python train.py --num_key_value_heads=5 --head_dim=64 --norm="layernorm" --positions="rope" --bias="all" --parallel_block=false --extras=["some layers without positions", "local attention windows", "gated attention", "a norm inside the MLP", "capped logits"] --init_std_qkv=0.0275 --init_std_o=0.0 --init_std_down=0.0 --learning_rate=0.00281 --beta1=0.93 --schedule="wsd" --decay_shape="linear" --max_steps=6551
Each number is 128 + 24 x the weight over its row's rms, rounded and kept within 0 to 255. Layers, rows and columns count from 0. Numbers have three digits each. The size before them is the row's rms in percent of the matrix's.

# layer 5 attention key, 320x320, rms 0.0586, rows 254-319, columns 0-159
100:116154112130125140104116061151161142134121142114130160143103109149167136149117121101158126090144097144107140106161076121156165136130180113112147165143142145134145145099117143123107104132107141160123138110097142091106155139147143148140093147155133148146101155113091150072149136121124126079124118095157142165124118109168134126106149101155133102144080141122151117122093101102083112110097145171080118131131118150116103114100128105152116122129169127114135110096118142118104129119148163
108:144116122143134137078100154096104131163144082127109106102155137106154144144155160132158130129120169152130136153163134177104139134138146155148105158124134114131115151128135136143120127097156150097131159127082138153132077130114113124185076116151133146137106161144122170135156141136156127146140143150096097100117164090109161143150137144152091119120164104110137165099100107128097116127101097150137172136136114131139133084115139096095172160131114121124128143152126159113082134120099124
075:127128135096125082103103153155081118078111164108130134119147116153114143055178141115114108163144106170123109101109144102145169129119167119141144140151087118158118106129096120176126134092102147112103130094113104118117162104158103111118141103102122134128121139149182101113121132130149159140141136141112082108143166154140152153110127129072132094119116198164171104113123152130118139161154119160145141134128120120105144141126137109138131173151116112094132130145137128064126151143125089
069:106105125136154146122152129104140114112169113126170138125119185135138166102124117087128143136100147134105089113147099148127116104117130114091134133103146135139152122101128142115142123134076128075127116172163093095191157148132127157134147120159156118118141119134109128137105109179111117127102121129125150126150143130109122194158173142146108144145123064119163120170089132123135106142165143098114106120156125127147142140124128107116128105092129145194094144129146154142108105106146100
072:129122148137144153099111086141136120155118138101107099135143108143153117160118105134148152103105140104149140154093141123090144115122095138124110115105116101071140123138139126096191137173196148159137150124129145150107067095087128152130137184157104129139143132124103149109124142115114138129142137097085113137103097069119106111102098129137120141110100107150113106141159129160114148103117115128090182142098132111123116144169132115107170098158151147108148163157171117158132125132100126
072:162169112152113096065145158161136174137108139109112101159152125102111122150094126131152116143135090141111140123135166110126127123119135140138107156114096134141143111149118111161094163098155149132139107087153095105126108120133101086126162136127106137155131162100160167097148120070105133154128107117143078099096112142123135100081108139112136090125138187146149127103156177134110160154134106178148142115114093098129130110104144121142127137145134117087114104131117141056110159144118095
077:147106126102148170127133116131124101152170154143138101128110137138147095107163152122135177149116086102157151153141116153137145157090098133102080148111126106158107144081062144120093138137129074117156120157165179155114117162145158092129088099157132107146087112153092122115107120126146165141124110150109080122105144128100162156145128143130118133129138142113163071102145102129143120066155145073132120115135133156191098102143147135138123135117135122098128130128147110124139150143132114
069:174141118126122081133130114116127138139145159144124110168169087100098088174114186135163105113125154107111142120092162097156129184114159168111095112132121120126124143177138159124143108132133141144110136100097148152116116139113123104084071128109134178119147134113156132135130139086120104137130133111129090117130148151122126102114108161171142165109147155100137124134160140129123118148099135173144127164087147171122155124128104138112145154112124091113140166100130123154114123136099195
086:150173116138159097116090100176141123156137079153124141154135096128117122215110135143206111109131128118154102132121122117117123146114097112131089109131148154074120136144141111124151141181162133151163121115145145138127104140068117127091104146143109170131131134096120178076150129129140130110145157101153113187115143159099053102094141118173134129105120122109107145157140159159130118140105111153119116161101148121109077103113143102136136148150143114101161163117122128127150100140108110
072:165150134120142099096133123176169151118105169120172116146131098137112124120146106143166117137138078114067109118144135134126126175144112157135092152117140107160109118133136115148118152156109114128101163102140115142160099141095125108079147097109126159124109164116140167128096077081144090132128131115129144129141157172145083121065116150079131119112148161110122115154140108153119147123140131155149129152141126125143135116101151099151127143160147145093146161110109150121147133130127128
078:132097118090098120117132153126138110094136104126155127088107169137171157144131154108106131125125128173135133138181101156117097124109122099119137151111113143114102132130179142155121157100109133138152120135146137110113155101142157118146145085097137128107163150130103100119113104153124128104144143148114131146112138113153109119168143137078079121122161117138135171161116126081105107139164138131114116098152143121127083148153142128124055125153177151138120130117160120163146121133135105
083:150125125118148123145132114114115126137156164128132101161147116132098125097111113120150165125129138129136131156099154118109164127097118119141122135132125110078130144120073085123112119143139128147114112126114134139116094122145130131114174123156097114130107112085139101125152113113123168110168152144109069132137097146091166119127098120140134164124161131140135104094141142134132173102116150132116156134072155132146103177173131116097146128132168110108111111129144106106187156153082121
086:129147115107131151133156119126131107108122177103121154117112148133124096150086172138089141155096110125146154137151117128102123089108175105090141129116125132146117115141149136122096140124125120163082139154174144132177102122131161105133089123113139106121106099187158098108122141123122172164100130117074122093131145115149132143139125135143121114158175138124174122112140111142162158142121148100106158154138160147160117158114126146164091123150129138059113107122149111115092105143097113
112:170127146135156124126113108126116132117120135117123134153137097162149126193138132153134145112145122128109103137091114125097135155129122116165072118126087151081118133170101118127107129141139109144135157150156142130136112116123109130108086136084168134116152131091160158114126125084129133124129135101107149141089179133134097116100104136146099123098157112117134104126127133161075099137111121144100171181109135132119168151123103087137102123134221163090121146105166130137162117160121161
087:155176120102140108105107102162151078152156099141156150132126134105098103183116121128138091132141152148103117089152132108121084110104157151163125132120111109136126121123173083123126131144132122131141142111151110146143108111081177162096137133082160135115141117146129138133142091115119094166124158132104120103125082102097102112127153084089135106130139139133103190142155157116132101132139107168131166104104166158104129141148148129117100121156159129122111138097129155123127114121113113
092:158139154133132144126143113135119116154109148111135098163101105144133101114117121128157139118149119122120114125124152126136145173140142116128132151101130130068123126128129106130116127119148117186119117136145159163136111088141107136139116110120114098121106101097112134136132126038119175131125134123118098103104111135129126118153144112132109137110138138110115121108154138114153172133108137133103160132087083076124155148139141118114153144109162142100162118120143123056157105173119139
126:121112112115111146149134166099084132124147111115088131095120143136177180059143176117094132127125094121153151113147119146127113146170173136095175134138135107171129086081134134142119123111103140079135115097132138128100141113137123119158145136126136101130109145162110109134094133181144140157132104139128133116129115108120180151168129121158102128132118127181172103119120111105165167124135157128143107107156125117173124153107127151122114136122127158135111112124109102102116140154112073
093:135148129168140107121127112121120125173169137096101123140174147096151186125146115092159103142128117121138096138102103112122149164106148113153119106110127121103117164121142160122160116142108090136128112066071106164151082097139104122108100117120108106099105145103138155155114127153109122114138173145113145140142122147147147101145119124107135115154117148137168124092155157127097162105139147117133119157109147127162134095150118120163148133070173107117141153096137107065127171185123142
105:107138172146174128137146132124141108139158122139108105132146158151108106139173095119143131134140161171122115112130127168118132090112127111120132105155125097080151106176153162104137105176151132140108148150123075138153105100127143185140109121119106129121134140118114146107089081124161114163140101111111132106153135075122078118072159126121110163116111149121140123137106124139128086153165090122141127094111113127104127154161119120138109150128111119142105142156169137163151123101115092
117:135150157101092162132104102150101165139122100139140139100132113135156081135094129133142119147131126066155116100092091111110139168116126169147128117099086150115188119117149125095112151112113119172111113094096101135116133130176168139109120128156166127123146111161146132126125122097127138127097148108112144123135100140156171094130101148096119120114126141092132090095131127128138140094123195113107176114166138144147151151144130084143147109165182152139122110107091140097099110184159142
101:154152105107148125143146179101161209143104136158163135076131152126166137137124148144092143133116132098116104127120090134153131110153103138130126118114149089168090150130155120137157167147137110156102144151065144109120149122138099109102138166143107126129105128118152141127111126123101138071107078131114106119170134134155108100108123175144126127117146103135139160137110132153142116157080090117116087115174077097151104121081135092129144127133116143136154164140106119171124111126130129
124:116091154125097156117141178129137123153159154139146103156152140119130115136121136159116176142110115070111130153121123092091148147145185183126079110163142138139140156132162115194101171125080159110124108125133105148188107152122158088103131113124139157155151142130140093125122140129117118138113087072105158154156114129144138163099096114104131104127125140104120119155105111131140125165111112149153134075123134110137137141099096122149112133158134120116118121088168168159119110102143151
106:116106114140101146096086111136155170121059115112169144102105121152132166137133126150107116152139131128115091114159145161115112122111109089119158107125134126116090151135160121122168147152098101102132136144142112151110114116120120112159122137135137143166101134107144093115186139106119115131106102124152189160131146130089140140107162135180108154105138150078080161134106065110155142123123102151108171091138152114148124091131134101109093130117125116125203136135145146142116155121140137
112:094112105140101136162114133109119142115094101086098125139128130114129162152143098119112117102170137142179137107157158102129154068156111158095153146133121144082135132129126131119121110110155123133141128122127141119132128131126084133129119116139122136129152164148127108078136112133148152101134143156132113090113169081135118123164121113143144135122101133142144109115154128150088139084145100101087156152119120137134118153116144104162135158107117170159098115140093140075118128142129178
101:123113136132138117093147131128116116140190119139108112144119104095172124074108145115094116137129138127138128128165132137126114149147104129127137106161127143111138161076136132113113121116165128124090120093143119097102141102132122122136129122130161128097126141158133109153101170124111105104126111105112171155117144116130129136155091196195092117094162157126148135116107149100126168103161114122160137149138151117148128141117119123141101056170165116124080113158128092121115138164106160
116:119173122131098101131122127156150113141132082166110168146161118109093136105134182139131140123105150171131142141137127103150134079149157163173105144097138086128093150124107122140140131149117155150119103149090136134119085137140108106149151126163109122143138166120138132091080150125161096114122137129146151119133121093140113168134128108141139105155115130115164132139141145133152107135123128141140124110156120074095091155116162111141105112136101117118107110124140110150138142139107117
101:095101083125097150086158128134150182146119077147127158125164123095140092148100102105093125139133092123157139132124160183170142162163114127104131117140113098141090149134117132154150150098167096133119107169115133149132126155145062156121150163121128120104137100163178121124142101110151066132152137107102163097142080140107145154151112147120169152080128101132125101116150109152107174115171082121125155109110133153198123112162119125139130118110122113159119122115143124089094153136133145
120:128164150126116121163145068125132145115141140118088149167187150129132128116074109121127116129131096133151156120104131152180084138196155129116120142075117144139129117164101112079166115105136134136113126136136097134127122092141083119106156132143138140099178114145161137120112142139140192120129172139156108158148143103145111121115139110157154134152073103141112121110096155136128139119149159085118140128128133157135126104123106139165122067104150093157105103129126064128161110153127114
118:146095134102117109124087136090080111120161105077149109132124102089158132117117124108114115161128119138113095133134149101152105138154149102150176176091116145123133131113123159173152132118105175131109120144111111134167126108137110120108134161121158083095140135146159112175153134149126156129124161147137127119121165168120163165124164156095139092114163128121125136147115140113146122114112122126155142103142135132102170113142153179190071138072172067146121121107144149107157161140129113
124:159098152101123130076122143147140099087116114149147125145146102136140147121110139119119140102147079098088152176094118094073148175124131101144103128117132137163132152141146100146121153137131102101204135111155099139175140161124126115169112140134152137165123073137140140158105129085099094099131157147126106139140149127125129140123116144163064112143113109092073146145139105125152102141153123088128135144103157107155167092135105070058172162143124161159136117116155153169157123129117125
111:144129127136160106099115142137089126095100108161109153114165120100140145126124168106132115147113098125155131114149121142116137113121111089130116133186140077101138102084117119131114137103163119154160110158103185087155124134139111106123133156111173134124176125122083100130091125101097152117141137152145134106138148141103152155131147092137142100152144121181136096133132137156131138124124127125132141135148161104131093101105150102135150110132161130137188116146149079125111105110094115
111:121109131103094107089156120125046090115128097111160164096077116125162127150156142106131133077144168159121096133136096148110132107139169131099133140104117125126108144122173181136101199122132083101124162120154114132117146140135075141124098185142077113124082143098136123126109120152176138159110117108129106161104147177152125140163103180146124124141138144129117137156119158133097118069140086116155158165133126116177124149151108163145122095145152101187137147095128135144138150081135117
110:136103142116132097099126116104121117127120106100126119128097146102105181139139156094134147115118087141137173099172133112123106156156089110198098125162163140139121154131118126136124125111118116221122135138138142179131136163132175119135114139138121149117096160147169158089161164100102156130113126130157124118094151110119149116153149124122162115133098141138154135087125099126121126136119152094146152132128117123128090084120118124135171142120145139152128164111160128153140159113116120
114:093101159128180159128115141103133126134143072112152163148128075119151132094160142122176099099144150159138140122128129122141101163142115128122147127128149144164137107117113118106116101080152130136109137125100156081106107119105169135157156120118091120143124115130111088155115125127119122073097160085148120168121155153162120128104139092119112135144086129139129134092163118117159134137097147144118105115127098094114151110150129142094119169097130105146113112088136163092111106114103165
114:123158159110088131094134116134135098150125136134119123151105122147135115191131082137125115141118114110122160127133113155090086101106169166120140144117097137138112170149144110145146129104115185104165082147187133159150101138143138116134118152084128161113138125093108152135142111134151125157136174094111105116094097133128128112119147111178143120132154125133154132141101177135118121190148134128087155152132157128171172122090114155140131126139106111106125082078104105146084141114123111
108:137121115082146137132120164164172109141154116121128118172127112113147149134121115135160125102140121099139126118133105100109127108131131173119154153103130165148115153084145157116108136119146085132204145086112128128176129134094092150141122141141143142125149117106137149107119164131115153128146130129136138101159138118188110104104121158131161148098147140099085160080161161119135108122135144114179108117097111130103152108145130142142214141106122110146135126111153140169132174133105137
114:119070173141138109163107134116111129112131151126140109127106148117118149121115185169132134149152129159098146137141128134122147065124132133128150139087116168100163137141106166131117145107104125158116151175144155109147144131113141150121095134134081125164192167155138122132141104105161166118146116102123119089128182074091127100121111143136119168099106162123106079103123108135124117110112174114097135170106103124103176187143152165123094160122135101140111085169130133103163144135107114
108:162156138139134100105123168141137129143103120114143097084143081125106141133089087155158132116128119112162157147080099146137153129125103148100149153101161085132129150119128119172133113095146151131131132133160106098132136130127107179125159158147098111121118169071123186109109145117172128057150146101168139122153128179128141123146150123167130146118112108129115128151141153136124148156128180134114123137137104162084130123145136097131110129095155138104148133111141140142095072106112099
119:116153134120121092177142116163136120116139155131148120124158114134082139161077143113116100136078108114104135175128143130119146137120140077113146127132094156137112125135156160106109113138154129158098144094092126134145137088130100116111138126159131071137067102138120098129121153128114142103132139119113126145161145149170121167110152126098121129129159142105143137162119123086149144130128139140132121143127148190125140134102175147146174101122116106115110122098174092078085110139152112
118:095108092107102124103125138109160125102108111107141104157097082171106068131125139148110163156121131132112142102103089142154130098122067129142119148205139130140107156125128163167144149144134152133120108135141152130126099158142143139145085093104119123114150115158125094106097120140145146121161135133120098156092136127186144101114103147081109131136155141109116133139103126132116127131154119129118110088167157199131102118117117145131109101154126140148114132138150089135158112118099134
115:143119148131124119148112126141136081164111137132117086127084122118106119167136085120091152101111148152117112165123146169090177137124121141123091079144131119129128119142137109091095123106156073130134133134120148121145172156066123152154130142152109112135161110132161140124137125122140163093143131113106102110107136143147109114122149129127081140146155122112143140079147090141129125095129141058157118143129128136098094117127121129146131109135122091135169118126147126106158118155177091
108:091131128095148119126180152155106078110158094143087124100130121102122125081106176137155143108112140090116147102106125130148115094120119124132096101144117103133159150083149106149112151104138110151135112165074140136108144119121178100085129149172159088151102104123119162130114141138104140167100128151152138132118138092117105136171131104135172098153168138144130117142133114108094137103127134096158141134160124130167097158086135164058125118144115108116098116093105104126100160140116144
111:126115145128116110126131167121184166095141170124109108171132141077070141099124106138117124116085107081132140168148145118173075160143146108113139154105110134113115119148167111138084123155113150138133106106155154134149123174100158160099130096156131189125134079086153114143152106104102088109123148131138162103109111119158132127111152101138130150141110105148127124135114107110135135132119099107133156108091157135164126076091126194172118137147134150156086122118114123123104117130171108
108:159133103164102129161111130099114117151177133119193106113098129122138123179119115126124138071117142158157155165096102132102150120116097179121095093137097108129145146129081123112112088146111140100074145147137120142167121143121092131135071139148120152123147160146155129129133107141146151149135112134112083144150088150119129098138118115105153125144159123122102104141110118158114113172150108101152129108096161144142110190127118141139097124120128137113137116105133151128148151083074117
108:162127116112142122111129142084151096142129167129126105139149110160179156105135129161118157122129124164141106153104083168112078093133113103112106131123139133091101127113167103115128133088106120113110184111156114107130148147130092106123103155150145095124126079137127119123113122124110123118188107111106172127086168130106136149101122145164137115134114100125095095105067087151107106139113112139116157136104119121114119131071122072148139125160151113116089143115095121176134130137146163
107:119134098091181156117173108126136136126112093086147132072128126161130162088093108128125147127120121135120112135120054093153128103125101168133125117120129138132148145145131130137121134152108114123103138119139096137129098129144097108062140160142095135149095158145145158101152156128148145106126099128171160141130107132126144112108112118146114124155084134131129101095127157117132120094138144105112140168159134113156132125121111095187110102097123136133134156141117090134136125133094101
104:125127145120174144128096123098104144144151125112133180123132162151108141111115151138129127145153126136118118119127141119127153097112086078081133104128127101116111149110134132128132073135127138140159167129128158156089106152099111146159118121092143104130087163093159155110123087135123139156098124094120140085108109146140133147132114161113111168099109172116135120130122104122104160126116104140083111136128147120125152137106109100128101124138138097121181154105110157133094100109150112
109:146145134135144115160145121172086095115125145117158134124144154119144100082159132143068125136108129135173131124111128146115106123141133098127175131092141130087105138102101119105118134146128158171115161143122154122070131098173061158130108147117183161105103146157138153138100087148158152132085152097105118145135111148140080130115146115104132139081142132121137117122124129138152165147158134089096154077085135117151125129119120096105126139158148124109132127140119162127108142078097134
118:136159143136139134107122078167141097119127127152136110120117148148120133138159130127094116133106080157167136146128110125168108067121128132154117126130122123121119180114098131126129122144132120157155157123131117120126131128126139143138108060149168105117110136113149152131120137095093110124127136140150131135099129104131125113171130148142124105142091104142152123099162108146088123104129151105128112125095122131142081070165126119130159100083125088104146130098122124128118103114072101
110:137128158156154140144134150125092125157119130138147092109111111106165154175133144131119156135164104121108151148127104130128132195113119169141158122120137171130112082140114136124117134092143133105161115170094152116144057116099165157104154143151114119144125109127127108083119144100151125118133131139111140135125159156115125105141146115146150124120121120156133121081118160142137109081142135101121110161103096148144145094156148158163169137117123142091101136133125147105116114112105145
117:118123131155142114144146124166179118128114143094127122107140114147126152147126094102175137125153144136139089135122116106086162133107124084124124084096104139180151141076107143112175146168184092103155115111121110115154115129133159127108131140147116178127134153148128139153106156121136114156128102159127092119123135107127171118177186155116117076114130123072130146091137138151131119115133104136148159152097116093122125086186124174086163112090106136161140134131122140115106115135159125
104:136131129131120100124148110126167150129106108128129127119099105112120141126089149148123149108111120123172088137140126110100111132148158163141067102094159116110084145162138138102142096136115089090089128121092136158121155121167127125141119126116144105130134113140154142171134144147119102126158105118154132158104143170158159126137127107118139126135133124135111116136129160131130146118110129118091119068106142094132194113138142165112173132129102123128155093118091131129104156151129167
102:074157107129169107151125160130129116107101102111152111155116145113108118122119063123148144115140079137160137144193153157156113145127106132128127127089171122116133152082140170115125139163189099105094156131141090084148120131094136163128147151128158124157122155129114164110184122158115135118112072147120152127172118111108113121144175130110138105103108114101122112156055113168103139134093119146142128177117115114158096118097131162112118107124140112150092201143154108107132120142115139
108:115130115126128127102105103133156087118172087143131141138105123129107136140114087100172130115151161120137156130107150129122064111151133094124091062123145120151129090114091160099142137116109107161065129131131152142127134122091113103116138149129181120121143127144147179127164159117149095145083087149147158108131174146178117142078117121112127114125133117134130133152121139085141137139140094092110110094119106157122127089125131135162114160157148128133125133155116155168151103130101140
114:120126165119061113100102112095158158132080145171118130154131119151125149154101108174096180123124115141112130172206153109130150123138105164103099119119165099139139139129121125109105075091121152131123149118175116126088101139164104111159166160117159152118127145122147109111088133135132109096085117125106129146119153130176159148120164162124123127131157125148123116139149111173086154126140100109121123132135185139113156118106118090141100145122100117057108187142143124120142105100126103
106:159089148163156141133133131122091134128110145158131131104164126160107154135143127127114123124126100134111137169150129151140099122155115100129151133090128130081137117149102122131110085090149134071127156164101136106134154139148095111094124105138162097125097119104120148115139138095154153118133121190140139132124143119142126150171132105130134141114102143178158146133101141153117122152123112115112119111128109177138165098159108165151149163084137112171175124164144105110139132118127085
104:107129175116156124176130126146151150134100123134106160116117170106102130115150099158116158099095104124121109154105172134114127052139117145128139111142115094099152083141114132101164126121116139138124154143119144114131147093123073159110137146098134124145139119122118108136109091115155136196122071116150111167149105157112130148142151123169093100104108093158066115093154173132108124166101151136160120142101147133125148133122097082135138106094105147123152112118115105131130093131116120
108:128105142143164171138126127094124132136123100110155148106096090142159131114162122160148170140169107095124120126122130127181143153136123175131099115122133140129122112156072137137129118169133115144138143127160126145161138144149144089149098150131117139137116139130115131093121144076146122102116123142109173115078130099184117134086126145089099107122106144123134111117109141120135114156075090097103145191133134126145125125102166171104144110139141180113115114156156122154094112124128124
109:152116118130111110169132158096180120132129145088139099151148131144106201150146144134167165125131125180135126101101113132121113160149115090142143125128104169156155140125132130105108102104080193117168124144127118124119135133115111148104111182141153083152132149108100130127118121128161118148092147154123134086116132087105133109174124131107139120110143130140099113126143034164132137116171127132130142119121132142140123132104137140148102122099119159143188136139156138111141106096106150
107:148156103126168115156123165128146170126133132135140186145114115175094173163123145141119128132150099159138112139106143109132141127136104100143087100114091128104142099130112103116102136177130132106087104138153115126107173131140127129115108130100125146134100109159141133134160119134100113079120121121150103118132129121095156122158117143094114126093120170115076145139139117122159134097118094144136150165095137118083108093145152133100174133144109139069193140133147146103142115126122178
111:130074090100142132093131149126141126123170069084151116095140126110130100185159140116123147106114118133086124104144134133166136148107175132109148152127128109157120183110109131098149114102115140151143094098159104133132150128082155145123107160132105073160106125118130170118127125123120120150111153123111144141153104141139120135111158139108111133178125162086116144137061062129124159105138128135124154131092086141103169095096114140108114147160112137120180149183112118173115135119149144
106:110089126104108104085140148102092148092105110095167126097130139150154159124112127108104167171157127131088148111158156134119135121141146116186113119072151117158103101057137111174132140115117117176141140148157138119129082105135138109111156159155111101125095159159171096161150145155142107153124149127114138143061125142142144161100109138146112089110137170135135114132115116114152106121132138131132120151137128109130158156096165120173165137113166134109131129145106101099127074087126163
112:128122140097152135080143158158121105101125140152153119147116086086127077124126073111158128127112144135173143113144120123127130103135146108098141167177123111086094116148140156129149157134149110138073123137136116087147118126150152147154130117145129122090166113094119111137088113133095107168139157111131105127130110136156153156084114089128105141111101124141158045122110151119136116103135120106123138139113122133124125137117119096129150141130196114125126127095141184100145142127136127
111:130160108137175115100120146131166139100141095111091151154120123161156122125093091122142140114130116183169098099131118103101120117167166109123101104140140116114106140118116116126081127137154120114141162124106118161082113123140092129144101159093114137137090123175097115135130124162128116117131151154158126159138115178155121106121153158131122066127153192120120090152121108177140151136118114136098093142102157111125112161080163126110175149084139145082111110157130114097145111146082085
117:162116130110127136123151160140121100144173141164167173141156140166156126141141118128206173112129099110101139157118139140145099112103131112124171157105106077139157106088119136156151096158124146090159092136135153156098117112133154102154092115136089146150121117168110125138117150178136107146094086114158088135113162113122171140102120129090137132163158107152130128143084082134129172138108148122147117118149095093129143128101116086123167119119169113143103158154153164141113123066124146
111:104123134124135087166097132131101147148161136102152121087114120158115131148165130091098118137130147105123164147059102168125162116107129124144139109106145099122149113096128143134114113138104096150113158117143119126092134145176126137172184149124153107145149132125143133096106135129110091138130133138118149087086159127155087142122137104109119114147077144130150142106148094127141141134106181132082144117093101179112134152167178114109158115111184131206135117133098100132140106154110088